config = dict(
    num_hidden_layers=13,
    hidden_size=128,
    num_attention_heads=4,
    num_key_value_heads=2,
    head_dim=32,
    intermediate_size=512,
    vocab_size=5698,
    hidden_act='gelu',
    norm='layernorm',
    norm_place='pre',
    norm_eps=1e-05,
    positions='learned',
    qk_norm=False,
    attn_scale=0.177,
    bias='none',
    tie_word_embeddings=True,
    parallel_block=False,
    init='normal',
    init_std_qkv=0.0322,
    init_std_o=0.0,
    init_std_up=0.0322,
    init_std_down=0.0,
    optimizer='adamw',
    learning_rate=0.00407,
    lr_mult_qkv=0.4,
    beta1=0.9,
    beta2=0.95,
    lr_head=0.00791,
    max_grad_norm=1.0,
    warmup_steps=217,
    schedule='wsd',
    decay_fraction=0.619,
    decay_shape='linear',
    final_lr_fraction=0.0,
    batch_tokens=32768,
    max_seq_len=512,
    doc_mask=True,
    train_tokens=107400000,
    max_steps=3278,
    dataset='wikipedia_en',
)
Each number is 50 + 10 x the weight over its row's rms, rounded and kept within 0 to 99. Layers, rows and columns count from 0. The size before them is the row's rms in percent of the matrix's.

# q: layer 7 attention query, 128x128, rms 0.0777, rows 0-63, columns 0-63
# k: layer 7 attention key, 64x128, rms 0.074, rows 0-31, columns 0-63
# v: layer 7 attention value, 64x128, rms 0.0561, rows 0-2, columns 0-63
# o: layer 7 attention output (transposed), 128x128, rms 0.136, rows 0-2,32-34, columns 0-63
q0 083:53 34 60 56 39 52 50 56 60 47 32 47 51 57 44 55 59 42 40 28 54 56 54 58 50 26 58 42 62 53 56 60 51 47 67 37 65 54 54 58 66 42 59 49 60 56 49 56 50 42 47 57 48 42 52 66 29 45 40 37 46 41 58 41
q32 099:59 35 46 39 34 49 44 51 45 49 52 52 48 64 43 63 58 47 47 42 58 60 56 52 62 37 54 52 62 34 65 75 75 62 58 47 46 53 32 58 58 50 53 53 63 57 52 48 33 42 44 56 37 56 59 55 45 33 50 40 52 43 62 49
k0 097:50 57 58 67 51 67 42 41 37 53 41 70 62 45 21 55 57 45 48 50 51 63 54 53 49 41 60 47 58 38 70 65 36 44 53 56 44 59 46 36 70 49 50 48 42 43 30 54 54 49 60 48 29 42 63 56 55 40 50 56 45 39 70 24
q1 104:68 59 55 47 55 52 53 60 48 51 40 55 40 40 67 58 42 47 49 33 45 49 49 49 57 45 40 37 46 45 42 51 60 50 66 31 46 35 40 42 70 30 47 73 54 51 56 44 39 59 41 48 43 45 40 41 33 43 48 55 46 53 53 27
q33 129:69 60 58 47 54 39 46 41 46 44 38 55 44 43 52 64 48 52 43 44 59 43 52 41 57 35 37 33 49 46 40 36 55 49 63 40 57 35 28 49 57 38 50 73 67 36 47 50 49 56 43 52 49 40 42 39 34 46 47 47 54 57 53 32
k1 128:61 55 51 41 54 46 44 56 49 44 50 50 47 33 48 48 41 52 51 53 54 58 50 48 52 53 49 42 00 44 41 31 58 48 42 50 70 47 38 45 62 49 56 50 39 36 38 54 55 49 38 77 42 44 34 39 51 49 33 49 53 53 49 44
q2 098:62 53 52 42 50 60 54 53 47 55 47 56 65 54 43 43 36 22 47 49 51 66 26 50 55 37 48 52 51 50 50 70 52 53 56 34 60 42 41 54 49 56 68 53 63 64 56 57 48 46 43 69 34 41 48 37 33 56 37 55 35 45 62 40
q34 093:66 47 68 45 53 63 64 63 64 43 58 43 62 57 45 43 47 48 43 58 38 65 62 53 52 41 38 72 56 40 63 64 55 42 45 54 52 38 44 75 53 49 56 52 54 60 54 56 32 46 35 67 41 49 37 39 56 52 57 43 22 51 61 49
k2 091:49 52 44 55 66 58 63 45 34 60 41 51 75 56 34 45 40 46 45 64 25 47 45 60 54 43 53 37 68 45 49 61 51 43 57 56 46 46 49 46 54 56 37 52 25 60 52 61 39 63 49 71 41 38 51 46 48 56 53 46 49 40 60 33
q3 086:44 53 50 48 52 55 36 54 57 57 54 55 62 49 59 49 72 59 60 51 59 36 57 65 41 43 59 53 48 39 61 42 53 47 65 41 68 59 45 65 55 52 52 47 47 49 28 45 47 63 48 48 68 61 63 74 60 47 48 34 67 46 51 52
q35 098:40 48 40 45 35 37 38 56 50 45 51 65 59 41 58 42 73 57 52 51 64 39 53 71 42 51 53 45 50 46 64 51 31 64 59 49 56 68 56 64 50 47 47 38 49 61 42 62 54 58 52 52 64 60 55 69 50 46 50 33 71 41 43 42
k3 106:43 63 61 56 45 58 42 44 65 36 42 75 57 69 40 52 72 54 44 42 48 51 42 50 49 50 44 65 56 47 60 64 32 65 50 48 48 59 59 52 45 47 52 47 45 56 38 40 67 36 58 34 43 57 60 56 47 47 69 43 54 47 37 65
q4 099:76 48 35 57 49 71 53 62 45 41 39 37 49 30 40 39 44 39 64 57 53 55 54 58 62 66 46 38 36 47 45 65 36 46 60 34 40 44 50 38 54 50 37 69 46 57 59 50 43 47 54 60 48 42 48 62 52 50 57 41 44 54 54 58
q36 100:59 58 45 48 61 64 56 53 41 50 55 34 46 48 47 28 43 34 57 57 59 56 59 43 49 44 38 57 31 41 47 63 37 37 54 53 41 51 56 52 54 40 37 66 39 52 41 35 37 45 44 74 51 42 39 56 59 52 53 41 36 51 57 56
k4 089:58 46 54 53 65 58 65 49 43 58 45 47 49 48 48 43 42 29 48 55 41 50 48 46 60 51 49 46 79 41 42 61 41 51 59 56 50 50 52 53 56 55 42 55 46 47 33 53 51 45 43 62 45 50 48 58 54 49 52 44 30 48 72 41
q5 081:42 42 64 57 40 42 54 40 57 59 47 46 65 58 44 50 49 63 39 46 56 50 63 43 57 41 37 53 44 57 58 42 66 62 46 47 62 62 63 61 32 62 52 34 63 70 59 55 57 53 48 62 63 49 55 54 40 51 33 52 44 36 39 52
q37 134:44 47 47 56 32 49 45 51 59 68 65 47 62 46 53 49 53 57 54 59 60 53 55 36 50 47 60 64 44 47 59 53 68 49 38 38 52 66 48 52 53 64 58 41 45 58 49 54 39 43 48 71 74 50 60 59 43 60 37 39 40 49 27 61
k5 109:47 43 55 60 37 51 56 50 47 64 57 45 68 60 48 65 53 50 56 47 48 61 51 50 38 44 50 57 99 53 63 49 46 41 44 34 42 51 60 59 60 59 47 52 48 53 42 65 44 47 49 53 51 49 74 57 61 53 48 58 54 44 40 47
q6 096:48 49 33 45 66 54 40 40 33 48 41 26 66 55 46 61 58 58 57 57 45 47 62 60 60 58 54 51 55 51 65 69 36 49 59 47 44 35 49 49 52 57 53 40 51 50 17 45 56 53 55 38 61 66 62 76 41 49 41 32 56 41 37 44
q38 101:56 59 34 40 54 57 28 27 48 45 38 35 47 49 61 57 67 53 53 40 39 60 45 62 56 35 50 42 52 64 66 65 40 56 52 49 41 47 58 55 64 51 34 37 47 51 20 49 48 68 41 32 50 60 51 69 55 43 47 52 54 38 48 44
k6 104:45 48 53 32 48 66 42 42 45 50 48 34 47 52 35 53 60 64 38 54 54 45 52 42 53 50 53 44 33 68 73 62 39 50 63 59 49 59 57 45 47 49 32 35 46 56 09 48 44 49 47 35 53 61 66 68 40 35 49 44 46 46 51 24
q7 088:61 52 34 58 47 45 50 53 47 33 60 65 37 38 46 37 48 45 59 58 54 44 39 56 42 63 68 45 31 32 59 52 38 51 43 44 42 43 58 40 46 38 60 54 61 68 62 42 40 44 63 55 54 35 46 51 48 69 54 60 59 42 53 72
q39 103:57 54 51 43 35 52 56 49 61 39 46 55 31 35 41 21 53 41 66 57 61 43 51 63 34 42 38 52 34 36 48 66 24 60 52 56 45 51 56 49 54 30 30 50 61 48 57 58 43 41 52 61 50 43 53 44 52 60 62 57 61 47 51 60
k7 093:49 63 45 53 49 49 66 61 68 42 55 42 36 41 47 48 47 36 32 56 55 42 25 54 45 44 52 54 84 43 53 48 46 50 53 55 42 54 50 52 50 33 44 45 46 48 41 44 61 54 64 70 53 61 54 52 54 68 57 43 44 45 50 61
q8 093:56 56 43 51 56 51 38 58 53 47 57 38 59 61 54 56 54 43 52 48 34 69 49 36 58 61 47 39 57 60 60 42 65 61 59 41 45 48 59 36 57 43 60 54 46 31 53 40 34 43 53 47 58 61 37 48 47 44 56 66 52 59 57 35
q40 094:53 40 67 63 63 48 28 55 46 38 39 48 64 59 61 59 66 58 46 42 37 56 53 58 40 48 46 49 59 64 59 41 32 61 59 46 63 45 52 39 64 58 57 47 54 42 43 48 52 57 42 44 49 55 39 58 45 35 52 52 73 33 52 35
k8 093:44 63 48 43 52 47 33 44 57 56 43 58 58 59 63 56 67 58 54 48 46 56 41 59 62 57 40 55 09 59 44 52 54 57 36 52 55 53 53 56 38 45 55 49 53 41 48 36 44 60 41 54 48 58 32 41 55 37 44 57 75 54 53 51
q9 097:51 55 33 59 61 53 65 65 43 47 45 54 37 32 65 48 52 49 49 38 39 54 52 59 50 68 41 46 43 49 46 69 42 59 59 55 32 51 47 35 57 54 38 62 42 61 46 60 45 41 59 50 32 44 41 51 62 46 68 44 47 59 63 44
q41 116:49 56 44 65 83 59 52 65 41 53 48 36 45 54 56 52 41 40 53 44 35 59 54 49 47 51 47 40 42 41 44 48 44 50 56 50 56 43 47 36 61 67 55 55 34 45 44 44 51 48 57 43 34 41 39 45 53 37 59 54 43 57 79 43
k9 114:58 49 31 44 69 58 39 50 37 49 50 47 38 37 63 51 43 58 50 39 61 55 69 47 55 44 50 46 21 51 20 48 62 60 50 56 69 45 40 56 50 76 51 49 57 45 44 36 53 56 45 39 45 57 37 47 49 33 52 52 43 69 69 62
q10 090:63 46 55 63 56 59 47 50 56 50 67 43 59 39 50 41 50 57 52 58 58 56 53 44 44 53 67 48 53 38 51 37 47 53 45 51 46 67 67 37 49 63 52 40 47 37 48 34 37 56 39 51 65 54 52 53 61 51 28 59 38 41 66 70
q42 091:47 52 52 53 54 53 63 67 65 51 63 65 62 40 50 35 62 46 57 53 55 39 51 45 33 50 61 59 50 27 48 60 35 51 53 51 51 68 66 41 56 68 49 55 42 43 60 56 36 41 48 55 58 45 44 65 52 44 62 57 43 40 53 65
k10 093:44 54 58 53 57 43 52 54 73 62 40 51 56 61 52 47 45 40 41 37 32 60 50 57 54 42 40 69 91 45 48 55 43 55 45 43 41 53 55 57 44 44 49 57 65 39 52 39 70 48 56 55 45 51 40 62 62 40 69 40 50 40 58 57
q11 085:70 47 44 50 58 41 47 59 51 48 51 40 55 49 41 39 39 48 56 56 55 67 49 47 70 62 52 49 47 34 51 38 40 36 43 40 57 39 53 36 42 56 58 46 45 34 60 36 41 44 53 58 65 51 49 50 37 45 41 54 39 48 41 48
q43 088:43 33 46 47 50 37 50 47 43 65 53 27 56 47 59 56 45 60 50 53 50 49 54 40 42 51 57 46 52 56 48 42 30 27 37 46 55 45 63 52 63 62 43 50 45 43 35 72 34 53 36 57 67 61 52 38 42 46 35 50 39 47 45 44
k11 082:37 53 46 29 56 52 52 50 45 73 52 50 60 51 51 42 44 52 38 62 40 57 39 57 43 67 52 54 49 57 34 38 45 39 56 46 60 49 41 53 46 53 41 54 49 41 36 58 39 47 35 63 50 52 39 57 65 32 39 53 70 35 31 35
q12 107:58 47 84 53 59 44 55 64 53 73 51 57 57 54 61 65 56 63 39 44 49 40 64 35 51 44 45 48 58 62 48 29 73 47 41 57 41 43 46 60 43 44 51 67 57 38 44 30 50 58 25 48 57 59 44 62 50 36 49 48 49 50 62 43
q44 112:49 36 57 61 49 41 56 49 45 48 41 65 69 50 66 78 54 69 37 59 62 33 57 42 59 47 54 49 64 57 61 25 57 49 42 44 50 42 35 51 41 41 58 70 68 41 46 39 62 58 31 38 48 52 41 61 44 40 48 38 55 52 50 38
k12 102:53 49 55 54 52 50 48 56 69 46 54 59 63 58 54 44 63 61 38 61 54 67 60 50 48 67 41 43 05 57 44 48 57 60 43 37 64 48 58 44 53 39 77 63 62 46 57 31 52 50 39 54 56 54 32 55 48 38 41 50 62 49 51 41
q13 099:53 49 67 54 59 61 57 40 65 52 48 56 55 63 50 60 59 43 33 57 27 56 41 28 60 40 40 50 57 69 69 40 59 59 52 59 48 37 50 52 47 31 56 59 53 39 45 40 44 43 33 50 33 51 44 60 47 44 54 60 50 47 47 28
q45 127:57 51 70 51 49 45 52 36 52 38 42 56 60 62 62 66 72 60 41 61 37 54 48 56 64 50 33 49 60 67 60 32 63 66 52 45 48 41 45 53 33 35 52 61 61 48 48 34 75 57 42 42 41 50 37 59 58 40 47 58 57 58 62 30
k13 099:47 44 51 50 52 45 37 49 40 39 41 52 63 72 47 47 73 69 55 59 55 47 57 61 55 53 47 37 00 65 55 45 56 52 42 51 65 52 67 45 41 45 61 54 60 47 55 35 46 61 54 53 59 52 44 60 48 46 48 51 57 46 48 48
q14 078:38 29 54 49 48 60 62 52 41 38 47 50 55 61 46 60 57 69 57 47 46 40 71 70 50 38 55 59 37 67 55 71 52 52 64 64 46 48 57 67 45 50 44 28 48 52 37 51 68 59 40 39 46 46 62 56 57 50 61 28 53 38 57 67
q46 108:51 49 41 46 50 77 45 52 38 37 43 43 60 52 42 48 50 44 54 41 41 73 65 50 64 45 64 53 45 53 66 62 57 68 51 44 42 54 63 39 55 50 47 31 40 43 43 31 47 55 45 48 42 62 60 50 60 51 48 53 49 42 70 63
k14 094:46 56 47 49 52 75 57 48 43 47 55 43 58 44 48 65 52 42 48 48 48 55 61 42 55 49 51 49 88 65 72 68 59 66 60 58 34 51 51 51 51 55 53 44 58 71 52 37 45 58 44 18 45 61 57 55 56 59 60 49 45 51 65 41
q15 087:55 60 35 59 37 51 50 67 42 40 57 37 41 41 63 47 33 52 55 37 56 54 44 57 43 63 54 53 51 36 59 63 52 56 59 60 49 58 60 51 54 62 46 33 61 63 63 51 35 52 65 48 46 37 39 37 62 62 36 72 62 46 57 60
q47 106:47 54 42 63 50 71 49 58 56 47 63 35 32 46 56 30 25 46 60 49 48 70 55 38 34 46 60 55 42 33 60 59 57 55 59 56 42 68 74 40 52 64 48 36 47 40 51 50 24 52 59 64 58 44 52 38 64 55 50 52 50 58 62 56
k15 100:55 58 52 48 61 57 59 47 55 40 36 50 39 40 61 55 22 42 41 41 35 67 44 38 45 45 53 67 97 47 44 52 54 58 57 52 29 57 50 55 48 55 33 43 44 48 52 50 50 50 54 43 42 51 44 48 61 54 46 60 55 38 64 59
q16 089:54 40 65 58 59 46 46 60 63 59 49 75 46 52 55 41 48 51 43 60 53 53 22 27 50 56 60 53 57 49 59 30 56 49 48 48 50 62 45 35 51 46 67 57 57 46 66 48 46 49 40 57 43 46 48 48 44 46 24 75 43 56 61 43
q48 095:39 43 55 52 54 33 59 58 64 62 59 80 42 45 60 51 54 55 37 57 62 26 39 45 39 60 45 57 54 44 49 34 42 43 60 54 47 56 41 47 49 40 49 66 54 54 48 61 58 42 51 47 38 43 57 56 62 44 45 68 45 51 60 50
k16 098:50 40 51 56 45 37 32 63 68 53 45 56 44 57 43 38 52 42 52 58 50 48 52 63 51 48 46 36 22 28 33 34 46 47 37 36 67 58 53 43 54 46 55 69 45 47 67 51 63 42 64 59 54 46 29 50 54 39 66 55 60 53 43 64
q17 088:67 47 20 63 52 60 53 51 47 40 43 44 47 46 50 45 42 55 55 59 48 45 52 54 56 70 59 49 44 37 28 61 35 35 56 35 53 33 47 44 49 55 46 63 39 50 45 44 60 51 49 58 55 50 48 53 34 40 51 48 43 58 58 38
q49 084:53 60 24 47 44 49 54 39 49 45 49 42 19 53 39 57 52 49 54 40 54 46 55 52 57 45 56 49 40 41 44 74 43 33 51 50 51 31 66 43 62 63 38 48 36 34 41 54 37 56 39 49 51 44 45 48 48 46 46 53 45 53 72 45
k17 087:55 47 42 49 68 55 45 50 40 55 31 52 29 33 27 44 35 53 47 53 45 40 52 44 44 52 52 43 47 46 54 57 40 55 59 61 60 47 43 50 53 55 35 51 46 62 34 59 40 57 55 52 30 51 70 52 67 30 45 46 34 52 55 31
q18 102:58 33 47 44 63 48 56 33 48 49 39 47 53 57 54 52 76 49 41 53 34 43 36 43 58 53 35 64 43 61 57 55 41 55 59 63 53 31 43 42 41 21 41 49 44 46 36 52 55 43 42 36 31 54 56 48 46 38 49 47 43 46 50 19
q50 099:62 44 55 59 59 48 47 35 45 37 34 47 47 62 49 64 68 54 37 45 41 49 36 49 51 57 36 47 52 64 59 40 48 45 50 58 56 37 52 39 43 41 38 61 43 49 36 42 61 54 40 38 35 40 59 60 53 43 47 60 44 41 65 28
k18 091:49 33 46 50 55 51 31 48 39 45 38 43 49 49 45 47 62 59 58 58 61 47 62 54 58 41 48 48 00 55 54 55 45 61 59 46 60 48 54 43 47 56 48 46 65 61 49 52 46 55 45 40 51 62 54 46 43 30 54 53 53 62 48 48
q19 080:61 54 43 61 38 38 42 55 61 31 43 60 47 45 25 42 44 34 47 53 61 45 57 58 57 55 66 32 45 37 49 66 37 61 56 49 47 65 57 43 40 48 56 48 59 60 53 60 46 52 85 60 53 47 56 42 35 55 67 50 46 38 44 54
q51 096:56 63 55 43 30 43 51 37 46 48 63 31 44 58 25 36 39 32 57 49 60 58 47 57 44 49 44 53 47 44 48 65 37 59 58 64 52 56 51 51 57 45 37 61 43 40 57 68 45 56 68 61 63 49 62 26 56 56 59 33 45 45 47 53
k19 088:32 52 52 45 46 54 62 43 59 38 41 43 54 39 49 43 42 39 53 49 56 60 43 45 43 38 52 50 93 52 44 44 30 28 57 58 34 56 34 59 53 50 53 42 51 47 36 66 58 46 54 60 53 42 59 41 47 61 57 47 40 57 56 47
q20 088:41 52 42 37 53 43 58 42 36 65 33 25 37 52 63 57 39 52 45 43 40 47 47 52 51 53 43 60 48 53 38 77 43 37 55 52 43 37 37 57 63 66 44 49 45 60 41 66 61 56 48 42 41 61 52 59 52 40 45 44 37 49 33 45
q52 086:49 49 32 50 63 52 47 47 36 63 35 28 43 54 47 53 38 43 43 51 30 59 47 45 55 45 50 49 44 73 46 44 49 42 60 49 46 43 61 51 56 66 49 39 48 54 25 44 44 62 47 46 40 47 65 48 50 48 44 53 30 49 48 49
k20 092:50 39 38 37 51 53 53 55 30 58 53 35 35 49 45 56 52 56 57 49 58 35 53 40 56 53 55 43 31 65 50 63 54 46 64 50 61 56 58 24 58 70 42 49 33 55 53 60 21 49 33 39 46 54 66 47 42 27 45 60 38 44 51 40
q21 098:46 38 80 53 57 52 50 54 60 56 49 70 68 48 39 53 53 63 36 53 60 49 61 48 56 37 51 53 47 47 49 42 56 53 47 46 58 55 37 51 44 41 52 55 53 54 44 42 59 56 28 50 57 41 62 72 54 43 49 41 42 45 56 60
q53 115:54 34 53 52 47 52 63 51 61 47 37 68 75 47 57 64 56 57 51 56 53 45 62 56 62 50 50 53 53 43 47 40 63 49 36 28 42 54 31 47 38 43 62 69 65 59 64 44 50 48 45 55 59 47 50 66 61 48 55 42 45 50 50 60
k21 104:59 43 60 58 45 58 52 52 49 49 49 64 72 60 30 52 68 55 50 55 59 53 67 60 50 51 48 46 59 38 61 50 59 60 43 44 49 53 62 39 57 47 66 61 50 51 57 34 58 59 45 53 49 51 51 65 43 45 61 49 26 53 46 47
q22 129:62 53 50 43 64 53 60 45 47 52 44 44 44 60 66 55 53 54 51 47 37 59 47 36 62 65 29 49 43 62 47 50 54 60 51 54 45 27 47 40 53 31 42 72 49 45 51 46 50 44 41 46 37 56 41 55 46 41 51 55 45 56 42 18
q54 124:67 38 57 56 60 50 51 44 47 47 41 50 54 59 67 69 66 63 40 53 42 46 46 49 56 53 38 44 46 65 51 35 54 39 52 44 49 40 47 49 49 41 49 65 52 46 39 30 67 67 27 48 44 49 44 66 49 46 55 57 47 58 62 28
k22 113:56 46 46 43 60 54 40 54 43 43 39 51 54 48 56 49 70 60 52 69 52 47 62 57 58 44 42 43 00 57 45 46 57 58 53 35 63 45 56 50 47 63 53 60 49 57 50 44 45 65 35 52 46 51 41 50 44 38 47 55 50 57 59 45
q23 082:51 54 49 51 60 29 47 46 47 69 65 47 37 50 62 55 54 63 55 58 71 54 40 40 35 50 47 43 57 45 35 52 59 24 54 47 50 62 39 49 65 54 43 55 51 46 55 58 52 55 55 41 46 54 50 38 38 46 51 51 47 62 53 39
q55 098:46 60 58 37 49 27 51 55 44 52 50 52 27 53 53 49 53 49 45 44 45 40 42 60 41 40 54 35 51 53 44 47 53 37 78 42 49 58 47 41 56 45 54 55 51 58 47 57 68 41 68 35 42 42 48 36 42 55 61 51 50 57 44 33
k23 090:62 50 47 33 38 54 40 50 67 43 58 37 35 46 56 52 52 38 59 36 46 46 42 45 50 54 44 53 15 38 38 41 44 39 47 38 54 44 49 48 63 55 67 46 28 47 63 59 50 35 57 57 41 35 40 48 56 57 46 53 63 52 52 60
q24 087:42 53 51 53 41 63 42 23 47 23 37 64 75 64 43 51 55 49 47 43 35 43 40 50 55 45 50 58 52 53 55 30 49 62 39 57 66 48 43 67 39 43 66 45 54 57 62 55 59 42 74 61 44 44 44 42 35 59 57 48 58 41 39 55
q56 091:39 49 54 39 29 47 41 33 46 27 42 57 57 56 38 52 53 55 59 42 44 59 49 62 63 53 51 59 42 61 55 44 56 54 37 62 62 40 41 71 40 36 53 38 64 64 63 53 63 49 60 59 50 53 55 27 45 54 44 38 59 49 43 55
k24 097:43 51 74 66 44 39 56 48 40 49 60 63 71 52 43 56 54 53 55 54 63 53 39 51 40 47 46 32 55 68 64 48 54 51 50 52 39 50 45 50 55 31 45 36 39 56 52 53 35 71 61 53 66 45 73 53 40 62 59 41 60 50 41 52
q25 097:71 65 38 48 55 51 55 64 41 29 47 47 38 40 52 40 27 40 63 50 39 57 52 56 64 67 53 40 49 37 50 61 37 50 58 44 39 37 42 34 42 45 60 55 47 50 59 57 51 46 68 50 55 47 37 40 50 57 65 52 52 61 50 52
q57 083:57 56 42 49 59 41 44 42 38 44 45 42 21 49 59 48 33 41 59 42 52 66 49 52 48 39 49 43 43 53 48 42 33 35 42 63 60 34 43 50 53 50 47 50 57 44 53 55 48 53 56 43 50 44 30 32 49 60 52 43 61 56 59 41
k25 083:53 59 52 44 59 48 62 53 43 38 45 63 38 32 49 46 37 46 34 56 58 47 36 32 57 62 57 36 45 60 38 37 54 41 55 57 40 53 36 50 50 57 33 41 45 36 40 49 40 57 55 72 39 56 42 40 55 57 45 58 51 44 47 40
q26 101:33 49 71 46 53 33 59 40 59 48 31 58 40 51 53 43 44 65 47 39 59 38 50 45 48 35 47 56 61 59 32 53 56 50 36 62 58 62 43 52 43 40 43 29 52 39 51 57 50 51 39 39 56 50 55 45 45 58 48 49 64 37 44 56
q58 092:49 48 55 57 60 44 51 51 43 41 36 46 44 34 49 67 27 58 49 49 54 46 49 41 50 54 56 49 71 50 35 35 77 54 30 41 56 54 34 55 35 51 60 50 61 43 33 38 44 53 43 31 65 51 68 40 24 52 63 54 57 53 42 48
k26 096:56 39 56 45 31 49 34 53 50 40 69 41 52 37 41 39 47 60 53 55 63 50 52 53 42 55 58 51 48 62 57 38 53 54 46 47 33 46 53 42 63 43 65 52 61 48 63 52 60 67 29 43 51 60 49 31 44 68 34 57 59 48 47 54
q27 114:28 41 46 32 45 38 61 43 46 70 49 42 36 45 52 51 36 59 52 42 60 38 51 54 50 44 52 68 46 42 28 56 49 34 39 56 59 53 36 54 54 81 40 44 35 54 56 51 60 55 50 57 60 48 59 44 64 58 45 29 44 51 42 65
q59 114:43 58 42 48 40 45 62 48 49 65 50 44 37 43 38 43 37 38 57 46 52 50 50 49 57 48 57 43 39 37 34 44 53 34 40 53 47 57 41 56 45 67 56 40 43 58 61 61 37 53 60 58 64 49 61 31 43 65 50 40 27 57 36 72
k27 106:49 49 56 39 43 44 74 48 39 54 61 35 34 34 45 51 30 49 57 49 50 50 52 45 35 46 53 42 99 53 55 47 58 37 53 44 36 50 43 48 55 54 49 55 44 60 55 65 43 39 59 51 50 38 58 43 49 60 47 52 38 42 37 49
q28 079:37 44 61 50 36 42 51 35 43 41 55 54 44 50 70 58 51 58 46 26 49 39 64 39 50 41 38 60 60 61 53 47 66 57 47 56 62 62 49 53 49 48 39 27 59 38 40 46 52 58 39 19 35 47 46 47 51 72 46 55 64 51 56 39
q60 108:54 50 50 57 49 63 30 48 36 31 40 52 42 47 50 52 46 50 50 40 41 48 53 52 53 55 50 52 57 67 65 36 67 62 60 51 53 61 55 34 49 38 51 24 62 45 46 26 49 65 52 38 46 54 52 49 56 60 59 54 77 49 58 45
k28 085:56 59 56 51 46 47 45 47 51 22 51 43 42 35 63 45 56 56 64 45 60 56 42 53 53 51 51 36 25 61 62 36 49 66 55 41 31 43 75 39 46 42 63 42 52 47 50 35 56 52 43 34 45 63 36 43 45 48 48 56 71 40 70 56
q29 112:54 51 44 65 51 54 60 60 45 35 45 65 49 50 65 54 66 59 53 45 32 54 56 52 51 65 41 50 48 51 70 38 46 64 52 44 37 45 63 36 54 32 48 48 56 56 40 45 45 50 66 40 28 43 45 59 50 40 57 51 67 53 62 32
q61 108:40 51 47 62 63 49 54 54 47 50 49 63 46 61 78 51 56 50 54 39 30 68 52 58 44 59 49 46 51 54 48 42 48 61 61 48 49 58 61 28 51 46 54 32 37 43 49 36 55 42 68 46 26 49 41 60 60 40 50 62 66 46 65 46
k29 098:53 52 48 51 59 45 27 53 52 36 40 53 42 57 61 68 73 60 52 52 49 44 57 49 61 53 47 55 20 44 50 35 62 62 48 51 67 41 56 45 41 64 49 50 58 43 44 37 66 54 61 29 51 42 49 49 50 32 51 56 56 66 66 61
q30 091:25 50 55 54 61 47 65 40 54 65 47 55 54 55 41 47 51 57 44 62 50 44 63 53 59 47 51 58 52 44 45 54 47 49 32 63 56 59 52 52 41 59 48 35 46 52 33 48 52 37 52 45 64 56 63 60 69 50 49 34 57 53 40 75
q62 098:46 39 39 45 65 47 64 62 57 65 50 69 73 62 50 51 55 63 56 58 44 40 56 47 54 60 55 57 57 46 39 54 46 44 31 44 45 58 42 57 57 52 63 47 40 74 60 46 47 33 55 49 45 52 54 66 53 60 57 50 39 43 39 67
k30 103:34 38 53 49 43 39 54 53 46 62 67 54 54 60 50 48 53 65 44 59 58 42 56 59 53 41 48 54 97 56 64 58 53 47 63 49 35 49 58 55 47 65 52 62 64 66 59 59 46 51 49 40 58 48 52 64 45 53 66 35 30 49 42 43
q31 100:50 59 44 53 42 37 48 55 45 50 68 55 46 44 68 40 29 57 53 62 49 47 44 44 52 72 57 57 51 45 49 36 53 62 40 53 42 66 64 34 30 60 56 35 56 59 66 54 41 43 62 51 59 49 50 37 64 68 44 71 59 48 47 66
q63 118:39 55 38 61 46 45 61 59 50 55 62 52 38 39 54 31 27 53 60 51 42 46 45 38 44 64 63 53 45 43 40 44 56 56 46 53 45 65 62 43 44 62 45 40 49 46 61 60 29 44 68 59 60 47 53 41 61 66 48 68 53 59 31 70
k31 105:52 60 63 65 43 36 65 57 60 48 49 39 36 49 56 50 27 52 55 52 48 39 40 45 42 60 54 54 99 41 56 35 53 41 45 49 33 54 43 49 50 52 45 48 58 47 61 52 46 47 54 51 54 47 50 41 56 59 59 55 42 39 43 59
v0 101:40 27 53 57 51 63 60 64 55 28 50 54 63 52 57 48 47 52 41 56 52 48 40 55 54 57 41 58 55 40 52 34 55 63 22 42 66 50 56 41 56 40 51 34 54 52 53 57 54 57 40 52 54 56 38 53 58 38 47 47 37 70 61 40
o0 094:51 63 61 34 48 42 51 35 46 68 65 47 48 46 47 51 50 25 54 46 59 49 51 49 57 35 76 61 60 59 36 55 43 48 69 69 35 52 48 55 46 61 58 57 48 50 60 36 51 39 47 55 44 49 52 66 39 40 35 54 63 56 47 58
o32 109:32 49 47 30 45 56 38 62 40 54 49 48 43 52 42 54 58 33 41 50 61 60 66 57 45 51 71 59 48 51 52 61 37 58 46 57 38 51 56 44 46 67 59 42 58 58 49 57 64 43 58 48 39 48 45 63 42 38 32 66 59 60 55 43
v1 107:45 43 34 30 50 57 60 76 52 69 49 38 41 71 52 51 64 52 49 44 49 47 67 70 41 48 44 63 50 36 56 60 64 51 68 45 39 59 63 56 69 67 60 40 27 66 53 50 50 44 41 59 36 54 49 37 39 53 52 41 41 46 62 48
o1 093:58 56 69 50 56 58 39 49 53 34 49 55 64 51 48 48 60 36 41 72 57 50 33 49 51 60 64 69 48 48 54 34 45 58 51 63 53 41 51 67 46 42 61 55 57 23 55 31 55 57 40 58 72 51 44 61 45 33 58 56 55 58 32 50
o33 122:63 52 59 47 52 57 59 67 55 30 44 55 65 58 46 33 46 37 46 70 55 47 51 42 49 64 61 61 52 48 38 30 47 57 44 58 44 53 49 45 42 33 67 54 60 35 54 36 63 54 38 63 69 52 33 59 43 31 56 47 56 59 60 53
v2 103:46 50 22 43 42 55 60 58 42 36 35 38 58 55 61 43 61 50 48 35 39 41 54 64 30 46 33 52 50 36 51 55 44 51 46 40 63 49 66 24 67 54 45 40 40 60 56 57 46 49 45 58 36 56 56 39 51 51 60 49 62 49 40 44
o2 094:56 54 62 51 48 45 51 36 50 54 65 55 57 57 67 51 56 44 51 58 63 49 45 44 31 49 58 66 49 41 46 37 52 41 47 65 54 43 36 57 52 47 58 45 46 43 40 46 54 39 51 54 62 47 60 62 58 42 33 36 34 58 44 53
o34 106:66 46 67 48 55 48 55 60 55 44 65 49 57 55 72 41 41 36 47 53 52 48 37 31 51 49 61 66 38 46 37 34 35 46 43 61 53 51 33 52 57 58 59 49 53 53 52 51 67 26 65 70 50 45 39 52 51 37 38 50 39 67 66 51